config.toml
num_hidden_layers = 18
hidden_size = 128
num_attention_heads = 4
num_key_value_heads = 1
head_dim = 64
intermediate_size = 1024
vocab_size = 8192
hidden_act = "gelu"
norm = "rmsnorm"
norm_place = "pre"
norm_eps = 1e-05
positions = "rope"
rope_theta = 10000.0
rope_fraction = 0.5
qk_norm = true
attn_scale = 0.145
bias = "none"
tie_word_embeddings = false
parallel_block = false
extras = ["some layers without positions", "some layers without attention", "gated attention", "value embeddings", "a smear gate", "an embedding shortcut", "skips across layers", "capped logits"]
init = "normal"
init_std_qkv = 0.0237
init_std_o = 0.0
init_std_up = 0.0237
init_std_down = 0.0
optimizer = "muon"
learning_rate = 0.00905
lr_mult_up = 1.13
beta1 = 0.95
lr_head = 0.00557
warmup_steps = 49
schedule = "wsd"
decay_fraction = 0.835
decay_shape = "linear"
final_lr_fraction = 0.1
batch_tokens = [8192, 16384, 32768]
max_seq_len = 512
doc_mask = false
train_tokens = 132800000
max_steps = 8285
dataset = "wikipedia_en"
Each number is 500 + 25 x the weight over its row's rms, rounded and kept within 0 to 999. Layers, rows and columns count from 0. Numbers have three digits each. The size before them is the row's rms in percent of the matrix's.

# down: layer 5 MLP down (transposed), 1024x128, rms 0.114, rows 141-240, columns 0-63
# up: layer 5 MLP up, 1024x128, rms 0.342, rows 142-241, columns 0-63
down141 061:528473529501536495473526507460490487521488503480497489473471456531506527532484535512541473488487544530520501476470507508501523541507501492533525514488475510503525449475440475508485499499475485
up142 066:521501536525469527499531430503501477510486500508454509487491512493540534474499455537489545475484488457505495548471491507514517478476464527482455512498490506514514528498534511451473523481499507
down142 068:515507509437538488541537466521459504478490521514479472515480469492462511502488546508535500510504496525535480514476477513493525453488530479489512524504481516428537517484497519469512500516496496
up143 098:503537477492486517538492463504500496502489482493543505500495518472488545529539511474507488475512499518530490504533516471515489520465507471538539506455514484506493546532514503537434496474495511
down143 097:477443525541506516512488478513506485490502479486489553497498487515484511521481525516499507502507495524481514482485491456505532522543528499522507441517507495498516510513519499541509471493534485
up144 109:481512499519490481465446511546487522519495453435531489525517511520509523464504532490508466517499479509556512502531460526490503530501534473494466526507477511499549466453551512512489492453515526
down144 097:456497490492514500509519503505518505480509477541501517532522439495468501537493503454546479490533504459443504452497485492442493546553499553497465471469479538497533452496498529523511497528473522
up145 106:411487490511554457510481524482457543456464501473498467530491500445493499486482512475494493489489470532499447489474489501536517508481520553506496473486485546450492522473494510516528502489495536
down145 104:539495491503466534487504499469496530520496470473478519481565489466441539492529521492535521465515483471504470504449472507494515497493479531517493471571489470471525473482515484548488497523483486
up146 093:483459494498477486481504494511465547465513491510481516494508491494525528506498511520483526452501544499527514544433487491518507495480527445493515487493513570515488458459486515481482492492491484
down146 081:491540448531474487513505451515524473544499515475469501502515479526512514508512520466482489516493470483491511485505533488534515526527528519490478518458556487493508452525524473496436552469498522
up147 121:523484500504517494490500503482449550527477481515511508521558451526487453505480458487491542499551493500500469483499464513527521489516487487488513503520482475485501530466502476513471499460497527
down147 130:536476545493507471506555510576453481519510486494507500483486480524499504493493480513483478499491492511502484494527489513539531520480500520538502521501534491474503460508459466491509474507474443
up148 104:501529506471522470482568473536488535485507499493500503552492473445417501496445477490476508444487503528499494496537530534494530500529477528485491485484498485482455477536467485529512519463505498
down148 122:508487503516520523498516499534472467471518513521525500504514518545505515511535522543463479518503518502491500465470457502498465506489458473484535490506498542520489511497465488503483413492474496
up149 125:492499453489524445438512439452490538463509493521468468517530528526507508506511476479472509501494518510504506526501489486488488473509472499496490483470485516437544508475496505507494479514473505
down149 130:539523512531493479472519506484474485518525551462515516446500503495514515510494512539485508563484522500528475514498532509499490520457503482487469525557553534496513496486502467468493516512493493
up150 093:437512486480497503492557480513507515512521491508526494470511480519464510560504532503470502499522513517553475450509508489502474465439458506558512523534492510444520480499524527521504485497511487
down150 090:522511469481478533558483519469485473505507488454517482475495498490513507486527492480506459517529476468515510488526526523477518495495487511495492498517498485513505489515455488467543487503495507
up151 098:484530514513492498496492498524515507523550559510498503493505467487507514516485510517520451564527501515489490501489483508470495484479480468492507531495471501478526557494493553507500513515527467
down151 107:548491472503519513546543489482495498511492518517468562454498540508506516533490481536539484492499497495499487538476507525493491552454487462527488500432504495457489528510534489492493514483493500
up152 065:495516445522519498490521556495526508510509473446521477512518516503529505511476496468510514468497485470503508532481498523492509502467486497543501566515505487497496515516532529552538528528478460
down152 062:514529480485561516471499513526510521469490488477514496482502507471481459567473459500490490546499543524534496499523495491538463554439490481498466504476533532475495460498497502472497497487499497
up153 074:519519474500507487477441522567537494520513522491514517502471505507498498490505483483495511510518443472435532528481529529468539466459459496512503501497496469519502538524495479516510524507497484
down153 079:475521567522530496515489482466490529538495486490573506507494483460495474506493544541477496527494509481498478501479489500495493502466524508502553470508473527473535525458531489513507517549529524
up154 136:489513516477521467510507523478472496487488457498474481480534451463537510531478542522421491479540486502536480507479452522476535478506465521500508531542510477492462495500529487456452528514466515
down154 132:514490504545497526462514462486530481538518521474458522503497525474532569480505508422521527519550460487516520511461495539536480522494482484511508475487519442464452470513438516538484501515480538
up155 135:527510533481469514508509498491484457504477509536504463512497478496524488488496455515522499460492517496498490526507516488523491478464505459536536507503475456485485526515523506514422526459483556
down155 130:502523473504525486547526483507506502494471469492483479520473478532483520509474471492503516475497492515488441535524524487503494517486503447480558513474510494470534527459524467480466528517451491
up156 085:470524482465509483467513503490501493489477543489496517467488479483510539425526475514500483517522509460536536531501476500483510466525477503491511499482480523503531507459502485530471478476503513
down156 092:507475534530462478530531522475519491525488520454481493506480522506519497486504529519429498477490509521437487474496495480526461537514497497512521480456519495532452497526510480485549550488470497
up157 074:468543522520491434508477519531475513489491503491475537499468498506521555516484469486470526472523507488488514494526494466501468456553522438488496508513471499462528508525543471527487470444515463
down157 072:545487471530511493513487479501475500538482551454493500489513511492502475454528515511476499548477545477513471506469542558524500524497548494526520520536492465527479480492469500546491520507548491
up158 086:466489532474475543444516520521486510499504502491497492520526488469559488507474459498466487474500517527451469531489500517522491485509494507495470475532475513520501484532496519489543494523478528
down158 086:508459560463520507485474529481489502549529478481538592506517492509472482518495516478530518490501522463512488494540505506510472512537499517492491501515498483499481510526514496485512505503455483
up159 099:490490524516458550526514497516507502477484514542505463487523483541503519497489564544514551474514516534512527488446540534470463467457466459472514488516507484512510524510522510489537483517497476
down159 092:482497481514534487486537473474499535513489484488521512478512491497512501481487488468512482544488486540496498526517517543471465504463525515550549483468519486516496480531490515505475521520436475
up160 094:493482480491487484500484481534522580506517548462503465471528550470484489490498497541436528467458500525506480492524516436490462504500491506522495490479527545487528519507507462547475522496516496
down160 096:494511528481527519517512501500456460483515485466510534517483495522510508492523466526471474533530528442524515478509536518490480480509497509482514494525448442463516523511531508526476549517484469
up161 122:532534512439514465552504524488478457476492534512502531468482471459533485523520499512489544498518481494513549499507452499494527555493531477472509459534480484506493485523538503506497504497428503
down161 111:490496480507478512490504486476492544474505477460510483525508475512466554527487450530496514495462536504482530524518503574521476498525488494510482490507506506508507503483460504497517499509544518
up162 122:519527465495468524526494510495496511522528515490450469498518492515537500480524489476528545518500529488517520528489476469477514439509502479516517488522459436504488428562499496506475483473527540
down162 101:474507500519486552450509503474530549432488489474501519488502502494534473505497535506509510504492480513461496501492491502494470511455490505476508522501533537513484552477484493476526540495525502
up163 128:527481492505480474461474485489517512517466470478449528463540497524472476468484510499489525538493506498504504518495488517453488481506463474449513492474508464486500491536496459526526500505461500
down163 130:502465527492495562518563504493451465549494502498511549482493489491523537488483509525511497478461488496468507461514523525560499485497523515477517491508467543524498529457489493507539490510503517
up164 070:498524516479473560460477521514513514514499502494481479518550455508442524440494493491525486488465541507546530475513520545507474460508510504520507462478461492468494440512502527503498485506489496
down164 071:520498488521458495495484463488483487490506466535468519500489457544477499495479493518546494515515478460519484497486476503532503453483536487487481478503529496538505484482498471510503491500429529
up165 070:498515511498517448483496481474527487504455528499479484502559475460530478500519480440510495521534509497472468540478463473494496482496505469492541436509492491529503487494532515469485484544483484
down165 068:507507555530505501507477558511463526534525518456535498508545486488456524508508517509493504487522556487521538473500516506458493500500504569481505537504522523484515495499483454524513537510466510
up166 103:482503518513533453513525552525494504495487524507508491473470482504500513532533498470478460485479505470516507502463477529502455489493512467494509492486468512547469510440530471491538476469515546
down166 131:515466500449556523501483501518504483512534527512481539483496473502506535519455522493513496498536512532512517472519508503503553523540507506498452473473455474497515509483482487493454529509465491
up167 124:518507520479526447521501496526500517524516509501507496491530498463509483536528500544499470508482419487458503434484512484507497524524472518528462518481515511463504496471516471489493482537501511
down167 116:469461495481499519505492462514491502517457529513477524476488532423462506519498501500475480512464524526523519567506472513474505502441472472516510500517483519520466511519530519489470472497494495
up168 024:529539481488517499507542485516476507540449504496468528537513498526502505508493478491488504480513461502550544486514481517506505487529486530489485538470453475473491498472524473524483489507533482
down168 026:522501546560502496495557496526474427505537461459475489525481515481519509456541481503521487554488501502474460494508518512474539473463471484514483526514494488510525499508462484489492490529474488
up169 107:527499571493470505518506509514519546481483494473527510478509471521512458516523485468474505503501436535518542500530522481506519507573480463516524514521489444493475553496508486480531497501500480
down169 108:493502472503525481518516483505493459513469496565516469507477500508468519497486527510527503519473515494508499493495467501494485520506522548487444484455483555463485520504473509529527514505482526
up170 063:540508540491459511466495520488512491520506493554480486494551496518490453505469499517533538521543508481488544519484436518535512499530493513459486495500504529503461513501472503485517498486491535
down170 067:542501510497508535505503516509458476510480526444461470509499496550491537494520507542481524487525492516477482460533500518487502496540509493471551516514539466463521522516525511482482500545479468
up171 111:493562485511520517490501494539577530497557478521537501463476546495526510557486496488527478512532504485485527529507524499505498444440506552499505491516494528499507488500505525510494513504479491
down171 100:488483515503502533548537485459516457481513487489498472493552505543534489523513463489477494481512486479512486510506527499523509496530518510494498510511494456484462483509515545481544481537463471
up172 100:498519465461491484528487484510502483521508527452523541469540445501542500514476508539459517498514497489463488520460516566475462499510509522492482498512503489519485477519488470516499492516552506
down172 096:494475534502505533471517499493537473486452498477488517493518488500489498524472548495538484508491482512508543527486513533468465510474466508457526505496514510507538455488529493512506486470473518
up173 121:473499525554470498455447501516535484491467459464503495512479517499514486518559488455480493506503500515497479446536469510499496525476492456518548540463504487507521514518532477499501481505505482
down173 116:530453517476534514509485522517470488506484501474501493486441472529500497529509477487495435504484476483504489462552490483483493528529537455509545533538492481506494511481523484488509449479524464
up174 056:526493550489486499502510478523465522515483506499502509473563500489492506531502493483514507501530502496513515498508539537508521497531504517497493478488498509470469518498472514501482533468516480
down174 065:478466487518545512501501497548536458469508529485546497499544505501474434516490521498491503447470524504508462494524506472505500467485479493482497499498486469506447507522507472525500535497550507
up175 059:476524458504543514477491486486465514523509502504529504520491497452477447526480509529489493514532535523494543515491511461479484508463545519504534529540506514550491495493498488476495498494478538
down175 059:470492508521495505520527501506492500510492495455507487511500492494461553486471517527507480502518508466532483512498502485504510492467534472493534450469478467492511541504470474457480504503476478
up176 139:524527505469465505520505500480494499483496542482490504535510526499482497460473511455475472498501493502498518498520495496452464453491463497440495486538491498542526525491494525552471500516490494
down176 149:535466511552492504524505487489523529504498534476476542478505508477492498526504527533535481558529519535487482448504492473518532516451516494505482518429471512521546474479454517518490505511498520
up177 046:468480502514511471500520477484489520487467430533523545476522483499485544536537504505522506504484486536513518516487526533496482526496526543508499447492497494509482504531487523518489478481532516
down177 045:519521481531495539453486506466488495530513476514505451519501483497463548448496489472473520536496476498484496478521527540509476462476561494487535506495498511507529476509483479538499466500545498
up178 157:503531499485469496523502467490499512539499480458495497544517513513520517525477478480449511481520451455503482491522505479491527516496505485490515498492466568523494531479485509489497524444475451
down178 156:508498492473504501520481475482522467466484525522488501537514471528473470492466478425494454468469473461473493546474506513435495499478523518510500471496478507479498514486529487470522484514493464
up179 094:522483508522505479467423485501541536511508516555501472489487497504492504523488522452511471511462491472574491479521476486545489488539483498504557494504490512538534546479498537528519465478505510
down179 094:511466543562472504503505512493499451491520514533475513515467482459533547499461506483474551485501563520512497460518492489545493525499530497456478495500522467460497488515493482510502489522490464
up180 111:494464551485475476501534526500512492479466522469504476495493507454500493476505493530497543488478482480477445544467482484519514486527485509479521485437485489533519454477546480472477504513545491
down180 101:542528520486476507470511494519503496505484502461475493487480465485491458457507529487517468499517475467490502512520495515491515553440475505500505478522462468517510516542414492547519473499487472
up181 125:494517496473507517549500522513519479515520543501511488456500452515474493524487518509516466501532519483518475517459507533504464466507571469513504464514474518520502550430522510524463517530511494
down181 134:496484484527525524550522514507516512545492474524526504468496462523451495521449531534512475473494533529507497495500538536498513481548530470499476542542498526533494528486513470519484488517503492
up182 126:458484470516501500477520491474462523511500496498527477475519505465476508487535518511508476511468512499482523502471480486488518505497487501522524481493489535574495544494509454526479453468529535
down182 128:498497511466531475482474541453500505536456496497505505517500473487479504513471530500498524493521466495504514462507510509500556556502497515445530474510443561522513469485543476546473510472497528
up183 056:480477496472473487466494513501475538456496494530489461505544513506525485498497457509517494466446481459486552465514513509523508513531487544488492511475501479532475504493483483500509557471485514
down183 066:500478491552502489469473523535470476510528499514502494487481582502481497512489538555466492545511480481479512491540462568477495506516531512521507486509487523508465517487532460486561464531470515
up184 116:552501506492487491467485502487532510516496475488504458477506506481535465503484536457485510499487521498568509521525483465463514502504520502474500534477539459530539513484497509500537498471558499
down184 099:515536562517465491513527529497495491486473534495517523526493468488484536502432520499537500530492498476448532465514469502479488531519497485502468462542511507529470517514526538483488486486544495
up185 126:528498512475553485515481495486526549490504491512462542516513504496483490457487465467529450514528499476506482517484477574490472489505452507487515478476444491491477462497548514526487498511499530
down185 121:493484482519477501543505499480514516530533499512510473497500541473511494499447513534522538486470480478519477540486496470515481544537509534523498489483585522473516506494476528513479499509482508
up186 096:431519520479461544496502534562475473436506521478497506471494479528510478461556503518498489534494530502487476490524481507484494488476451538509482497480518479480506503475483499503490536484541544
down186 098:512477493491514526487473502463510554455508491470539459529491531490463477456483473536465475446517460500515501496514549533493487500445506498483452504485544432447502503493527516524507507494512500
up187 071:494525498500485495467506498473519502508518479454468498533466496488468514539497519526534485481485480486528475513518501465478478470531518555462540495500494510481554513495542475490500523524502503
down187 073:538510526525539461444473481492504469504518525483497506504501540482484537509468520519500483494477454520477521569529485503488523498526483447479502532477490487482490495484506537514532502487423475
up188 100:450509507501483477493496542475515477537495468514494467459457517528515496488455494520473531503506524522512527533494468471491521458563523489484463426513507520541508501441505520532505516510478494
down188 099:503470525548505476498529549507509535530493474486491495501486515518475487519504519539494522515520513512497531467506514523497476534531554506529476500506494443529511519468456508515496481489515498
up189 122:497496515489506482507540528499511525530508509466518451499463468470509477494539475535526475485496519499505486506481522474481457479448526499480545498516496560532514525502485469472468480521548505
down189 103:454513511536457480459505511514487505490484508484482540520503516533479486512490541502531522478546518549524497475518521517512486486464532478504508453487511511483437503484496490482429490464536482
up190 103:464541474479555464535518557503471509487499533537495498489547511519496519477504486488502453483504543493438511494488511478487496517514494468477503486456477496474540469534434493513474467553548491
down190 116:492533512555514477504491519499504490466489483504476477494476488506453486477489482439521504499530523528497486479541521482499556520494503526500491522515526503470534472516490500536538484569484505
up191 071:459481469467485510462498499524516518491518520480501501538507465510482506508506486471505505547509515463475509515460542515509496491492493478536491498497540488443516489508500485494479512481490488
down191 073:481510527513503492469538473521515482510508481499460530537466556484493518517484440485483516549533508566477497468457496489548457488461498490492538511504468491454467506507493511537461502503488499
up192 090:507541484512492474525521511481496524479500523542485567554552549496462478523484523494491479510512531505494511534514489485458461444466456526451522477507491502514531505507507478541478507489493517
down192 088:520529518567518479507535494498478467514491527463529566507501524501490502501485485574496490525519541485480478524496522511488471495489489511480531520469491510481505536484490496482482477540504482
up193 052:525472517511484512523470514481479530451486474489481485459493471532529529497527453534479485540486487492512548504449484477504506515519481473485501503523427526458499532489521493522500464476475521
down193 057:515482491511527521483497505509533503538528501475547502478462490470471483488507499458487514524488473460473494517494511535500478471491517492518493522470475571456512478495438475468482546537516477
up194 160:507525502450497510504540443490510502481496499524464484513516498484493546504518518498498503481511469504526464459449478501473526514515497550469507490473525544512529454530513494506519491418531501
down194 158:490512507460498536511494503509473493545520534528505527534487459508435515457486526468536463476508499466483546501526513459489540517474531473469513507503534513502473506527457473494474526495454506
up195 137:486528475508460485471499485501510466514541480501514482481491477502466594490515500485507514482520508502475500514529475480487483508479500521490487512495510509536510525471516502473516531486545510
down195 124:512540513466504442501510459537528527465483474555554502517457527518475470496493536478528467559505464482475481507530462512466505497525454450525482493477489524517506486487473501573515500502491510
up196 098:492483493467495484497500500502520504488531479479454503544505514479504500506530436550512489490466492501537477483518494491430484532478494529502457504468495559513509463476505530542510544499507481
down196 101:474500489497492489512520468511491505483520487517489543495509473503464497530520519517483500479524490473490513484505492500479529465567472535462478481497494486505504481520457468498489542545515473
up197 085:515492508508483517463479517512481511471512515509515519484493501499525500529535478529499512495483532531508518448492480540534504490506500517507526466538526546561457530460496549480513513507547522
down197 086:515536525510481512489497483490515566482506468466519472494506473499525519491493495483510500468521533555507483490482548514540492484482500504488545480545497478523520515481483476548535500528483477
up198 103:518581504506522507502482484541546527457467486520528474497549456481465505540507495506473476500499475499513504512527489534431512513509502499508520480497425508532500473515499504492536521492506453
down198 094:499456481510489523514480518444498455463442498462516454494491524485483494500500525474517481470508518485469558471499531474485506482528542496524533514507525489479479452486456496532477510534511549
up199 067:470514486517470478480529461528531505485520533472534472514496499509472500493446462504474501506481505478524528529490520502520515460552476526467468509482506501484518496556534481515501488490447510
down199 076:458457478528519491499483490480458503500493530493496525508501464483506501511503516522529507516525527459501519491517518493522545521519478476521496477470460533508498458471449498506466524494499459
up200 112:456442506510529557455515555500470508520504505513495469528523484463504478487536525506516507463508529464480525517458506517527517478501441528485520487509506529476466494509525485472450477505508537
down200 114:446507454538527514460536500505516503526489471464523472515490502472481509511500508500555493510515512469463484515501499454501489492482508543485518514493470514514512513530479488513504460512529528
up201 094:498515499478521504482450486488535496484476546536471519528513498460494514513460460496513521478526512497474508511502488503525494489530507525518500506506488513483495479507513455557504535531463552
down201 101:468511481542480509480525472513519498500541477520459484502518518541506516461470501512490464522487464520481481536470487502490487525530529536493469519486506457514498482474490497490474470473500470
up202 071:539487464500508491500500484470475532508495462542546487505485497488522487540524499495519508488516502480490518508464527480551509536521531468512446514540533507518509472480505496488482524491508510
down202 071:496489500485480558506493523449464514489523482507489487507485517485488521490482450477505459455483458523533471527494479503474532491489485523530492470561533486503453477466507472499530479451517546
up203 117:515547479479514465491532492479534496514507507506460470536492495539486486496431512531478482457522475498499504494459490509496520516556519508490500485530531525491516472513480532432494528484543517
down203 114:501494502496520543505482487499474466477503499516482523483450491501502481509531505475489476519520530500453539492492447508479527523480498476538522517468488520527484494520498516489472448525491489
up204 106:514541484530479490487468499535521520555484497489493492512486493499521501525481515481513450464512498493506541556492520565536476531499490493452491491485485466517490476554481480512473526522490513
down204 105:488486524520528540524490509491526485464537491481524483447526475481520510472487514470506467546544493483494509492495470502440490466455511478485510493500481510530475504534536546487461530517496466
up205 094:559477493509528486474515500502498533479543479526558550505468560509476506486480461531442555488489485476512515540509500499491456499500490503509479500466503505488464516533478497488512522522536487
down205 101:500433553488522540464484511510464493514520469458536520492471504516435512447505509562497494466505529498479537520544515542523513520510485493487503494484509505462505481515457493487520497517538531
up206 133:487488470505499518504542498544493503504506512514493494524469507523485487487463487449447513544478513522480538480479473482514501505529493500503498488483505491489513482481515521492526497506487486
down206 138:484467503514534525536452519495517505483493503483475514513478467545513474491490536476505474487488520553510518475475506499483502541505490519538528477468495533503497487491554467495455523542470508
up207 056:509481549525482471460515473493452504489503500501512534475518465525544512481452504536486515521524510497533527528462510523515504483527500512451506472515480494454523510505480495502472533476555501
down207 057:497478514527548464488504437503460487515485480515573524503479466475444472541473482463510482497503486502519491493529527459511493491466517466521496476503473486497500488528450492501478499467510494
up208 141:517529529494477515536491437514534490413534518503508496468526461511508527517487553467499513468478498480500513472502477493464503516538501497494499491441515481467525479521488503519503484496506485
down208 149:519459475538547487493498451498494505544483472518500477500492483498525476480517479516493526489477480501469478476519468450505505558485511465499542461445518539522454500498471499503493506508490504
up209 066:511469542502482496471509504467454475459513531476512447522478516477493544522508484481477514462454482486507484466498431520488510553482476484494500500505480480486541536493526521528508513498497493
down209 068:499486527492514501457515516471499563520468493462525486481492498485516527501524506506508508504568498527556557479516506492521536504508464499528540502513488467495527452504479518508507533499502499
up210 074:503531484483532469502525545537487502491477529502515479487492480520491490455476524524501494491524553472517496554528462501514511442540555513482495488501480495420541489504496484498506503536516517
down210 072:507472511521500455488491506497488518461503506517514515490483501507433483494475473522531552502501448492522484499519515475488524505507508458518551507495465517507525505508490531536534540488451466
up211 065:505520513540497483488481547508513540465486441481501498485503508511505470527508497506463495468486487520511527541528441505510486557505501541513478521471522480514500525490465504531498521477454508
down211 065:479504532470486524506511504518494502493484546508466518485529451524490504439519484509519516454495457501464448500512476459539519492476494505507516457507490485535490523537482494486534520485539510
up212 133:505489476473476477506498485506504540489535524526476535527528500509469514490558503566494500464510516476493494487491533500498497498532505488506504501507554504539488569499507524521508523475509460
down212 141:517455510534510497499516498543516487493513472515499541548479485546443572496532487537490526500553519499458525477492512511499469496527495479482516522489529511443461526485464478524459513522530510
up213 065:460514512534554483461573484476493493456516550497491504506500518450476505493462525519464464511475530502497471507468457494520522498491503482486492443480464439497482490501457529474463459505496513
down213 073:526466487506489491544484569487474474490460448498513505501505477530477563503460520494573497501508509503459478448509551499485478529507523521484465553501505525495495486494511502530484485507492511
up214 085:511472465459499521477516517478463580478530495547532505554520517554496486496478483493509535512512505503508516503530529520472502475515551485471482472497519476488517494495499496505482466545508487
down214 083:485503510512519509515468496481457501527492501446513519524441501532484506481504496467503524489525506484520485473505497510488492497497478480549454502496499468499485474518522501468461515511454455
up215 109:508536511535471499489503478530493553475517498490528506553509494549515527484515462554454514445482467498511522450511511507455506479521479533514488509483494522503519474533508476486493499497535484
down215 109:491506534516527538489493504548429482470536494489499531467499515509469525533504486488467497506498530461495522441451531508447516493525505527503434484494526521488491490458508480492502483534479487
up216 099:538490464514480480501537506531454503495496481478476511508505484493469486515519483509491480489527492447590509499526480519490520486484488494473494512458514516512486495481526503521465517512540495
down216 108:496499481507535533526495478517491434532501513494487494501487457542535521493503499486521518502486502530497504480489512498513465539496511506462508522559551487509508482529465481454522485506503506
up217 065:510508486508501504485490487517500519507552487446493502520496518515487502518544469506487473420489499460512495491486481483467507550539486499512500529491527517520534467514490499491471561542489522
down217 070:478504498507497551458524483499506505510529471470521524495479504543479505446529487516515467487531505488467465512500521506520503471563482533536505538493511476536522476494457458484505533527514506
up218 084:452534531508474459529530509508546541508527540479485520504500529493510497477524497498483532474483506479518469502498482488517511472492514508498464492503492506510513516470539474538479479537524499
down218 081:503480479516514532486462523478502508491472517531498491489531486508480502501518491494516490517537452487515485544507524464480545527486526483467544477530494484544506563492487492486494513474508493
up219 106:520509466562487488493505518515506500521490444488475517474528514446489501446479506496484507484535517510443525502470473543465466459507492482501483482497482517467499535471540482530477443508530492
down219 112:452509491546505485522476534534505523479501479500519496492506518487478494520459507514510508501513526519496526485541509519517475478508460513516513525461497539470480534510494510509503478531458509
up220 061:480546510507469530462431497511453531491519493504502461514481482478524440516464491468529497494494494478504538493509478500493449509486483501483497483489500483494510562483547485502497505489468476
down220 063:483487541523513508497519481525485486569482477528502495505480532513531514480523501506498500521493496482457530486537522524505475524459538507473554531504511517535501508533519508473518468512493518
up221 102:519506542457481459522516518505503492516502496493510512530504492506441523486527481475512477491478482520521495500446510520504492497532510492462521564553533496534477498540457463548521535493494527
down221 105:463487482538535513477486460507467499495522539459517505491490534537499465507487479508530532452494502459490509517475472521486555509535470461493532491481495521497521477488455482475488488547504496
up222 064:499543510489516529452538496517482521487527490503474500482530485475471490498490504536472468525515502499491503517498482506553492491490440508477519491485500486480457521511463438505470554513496521
down222 068:481496479511490472490545493501528433501506556441473500509524477503495522491521478473480481451484482526513495515494491458514536489485507504480464493509517491516473545469528474499518529529520481
up223 123:553454530480465510528469527528504528516499472525487507495473483513501505520532475507481547485532510537515474508549475481506467502516502484522498519499469515518484531500488511524492469537490497
down223 125:518512493506482466496501480511526507475529508500529502519483496474477494525453497490514465520527475470505470498540531476496573555512484507494524531481531480495495500487489506538522478470483493
up224 115:458530492539531469529524528514496490522480496477499495500540493472527525505508505465503525459501476490490493532514514485545508543496455473493501519458513488503501494478512495526500458500516472
down224 128:507507531484496486530478480510512473508477502523536474520495506535479494471488491474527546509523495532492496516565540486509489489435497508530508523474522513466509515517490495501497481520454504
up225 117:492535536517523539535511535503521539502514506479517479495480535475503520507471497467491520486518486504513495556526510517525497478508519535456467495520508564493498467486512520508526468486445499
down225 124:487486496514516518448506565517527487469528494519528504521553502532505482515490506517525540521512494466477482488524507508498461541534525477505497537470509523540494486478492504505470479498556466
up226 078:511469487513450503506488503528470514556512500479531522518530533502477524532517495491499452501480512487476475472486490540486495478502457505500497523501504481537502540491504498494501597500510490
down226 087:519488502525482480539499474467507511547446484485523496567520465492481527527495483492483506423515493487521492458537515469466527479511476519476493499491494515503479496512537477534500519510531540
up227 099:575456509517460476506496505529506499475463467502481492494521530513468478520469506493537515527509477468474496510464490514503532473534477497488469492465502501483494503493512523501507488467518495
down227 106:476497536509513543521491531516463486526490501496516537476506497491513444495480493513459485455513549509472489476521520454508524501498503546493524461508498458456499507504478432491461517486511452
up228 042:493510541514497507549489501488513492507463489479484502502482464460517447509523500507499443505507530491559510482526494501539506477535497467509539505533513516519500495494504498510494483511540487
down228 046:490487473520465488473506498556545491494474477519509494519480495494471467479483507519490449483467502512551495514524536518488470479485549481487488523528488503493487523465443465496533513528523455
up229 103:514486470510522506488487489489512490491462478546503505522528491503472479508513490462521517499484482480496499514515485522489487528502495460479480476509479502489517529459518472518452506455498520
down229 115:468460486492524484528533491478521473490444490504492487499495459520471506492499507471562479441502513460492511516451523454475515531538497477483537482505487516525475539498483481519486509511449494
up230 103:492508465450493479516487501494488484463503487477492470516518486453495398551507499452505490535500504488523508495502539523483472468507451505469492496504501518475501535496509470522478518541514481
down230 110:538531530485521478481483481489459469554490506492480513519494490514533560514504464496500475518517466522501481468533556484485437476510490505473514536508558510502531493493468517516486531482495518
up231 090:504499548490483505498511497496491519522505543515511480498490485522541531434540501504496538511457472506499513491531518489485524468509537514508486503444513550504498454470520486516514499479542467
down231 089:514479510489476540483492474518472474462459514478513474494488450572469519469493543538483499521488493499530489480481473501508518508505526533520475487503506525541487518487516496502488491524485501
up232 126:576465475503494526543523503557543461489485472533521497546522539476559507515502463549504485496501533517541465497511487533469509479516499554501512519508500470527479497520485511533493498497513510
down232 130:512491488472516516497545458500504506534488536507522467510530474511474480479537554479495498507510486505537458521501505502507481502474552538435511512523509493472532472478507477475550501535508518
up233 099:489498488480481514482500466454512522491485527493543493556496503524438438509482516441512454492491503498535490487496475488474478492537521540495513457502529466512477524483517522475517498523506492
down233 102:493526452524518483534516510523447507524467483503516470518463521499484504526504507522518511487514479496502519519500505525486518545491519460479506498487527473468497515526530488505543515497483464
up234 161:514541486510542518489478471536547483501548471507507510512509501518520458524473515517500477506489530503484481503505464439498487507452545459486505525525529487473524512488456489483518540507493524
down234 136:495497503455499548507519460492498458478512505540502527506513468502525510526494483478465480514492497483555500461494477564515510515508550504510501468496509518484500459486525458519469496494503464
up235 125:506466499494499505468516511474491535480494520528520508474493473525476452555523515484535498521493542465505514523488483483509491486482517492484532512520497562479428498505504490503494497467490493
down235 131:510440513514506509517478462493476474520469513535500476515551487521445530466479524492518514522477481501521480535495509468478534501493518463495535477541511474525474552486547516481510495547492512
up236 066:510482519487497523527499524539481528479500556529493467486526495506525484497479488496502526490457517510473555517471482492529505490577476537447503512484493502458497493514467513534503545510489562
down236 065:506500513473534512470480478525473480510488489481499555488491483510498420514483484530511476555526475475507454491516500524481515523493534500482469537514477543493488487492488490481461497505501503
up237 088:528476521526500509460508480483520543512471485490488501492514494470513491540558486499509464530458450538501491499531519491535497517517499461518479536469484516511501519497530493501490470540512462
down237 087:516516460501531501539493478532494532515459497506515519561510477466493472506472513541519497505513462464485521472527504473476503504489514494502546545489515497506497551520513544523502521495505480
up238 089:503525497535440471506511494507521474533488495474481517528487506496564458515465488462530454474508502459477493525473492503471512473489520493489511526511508533463515503459513492522544493511509541
down238 088:467494493458507489515500484486539516513442484529490461494501490553487502536493516466513489470516438476522499469529539447458527517504531479524492470546471501508474467493480511515504511524497485
up239 111:487503534509512475531548506460468508516518506515507518495457528518501509482488510504497491454478520515513490473481460498455494463508513491537560512491469500489467488524511500458493485518496477
down239 102:508534502535474465529520457504515523501476477516506505439500498479471500505492513497537520563492521505481524511499536492509527511509462515532486493512470469479480497507480507522497484465486568
up240 033:479561534495491476498530538471511502500500500488516473497456479519492534521464499537531539495519518533508553510532505504533485494564495491457498484495493509476518508495484512533506516471495481
down240 040:525465454533428474485507549522473453536511462470513472491493451497472516495494515508492464557541498533474510482519493526560495517491510494491524518463504487494502550507463491502525536532464502
up241 084:553483512485500498506538473512489513500471538462511502524521526507476517551511479516532492472499494496517527493515483538528481508532521558533529501516441513508520517532524492512547499484481521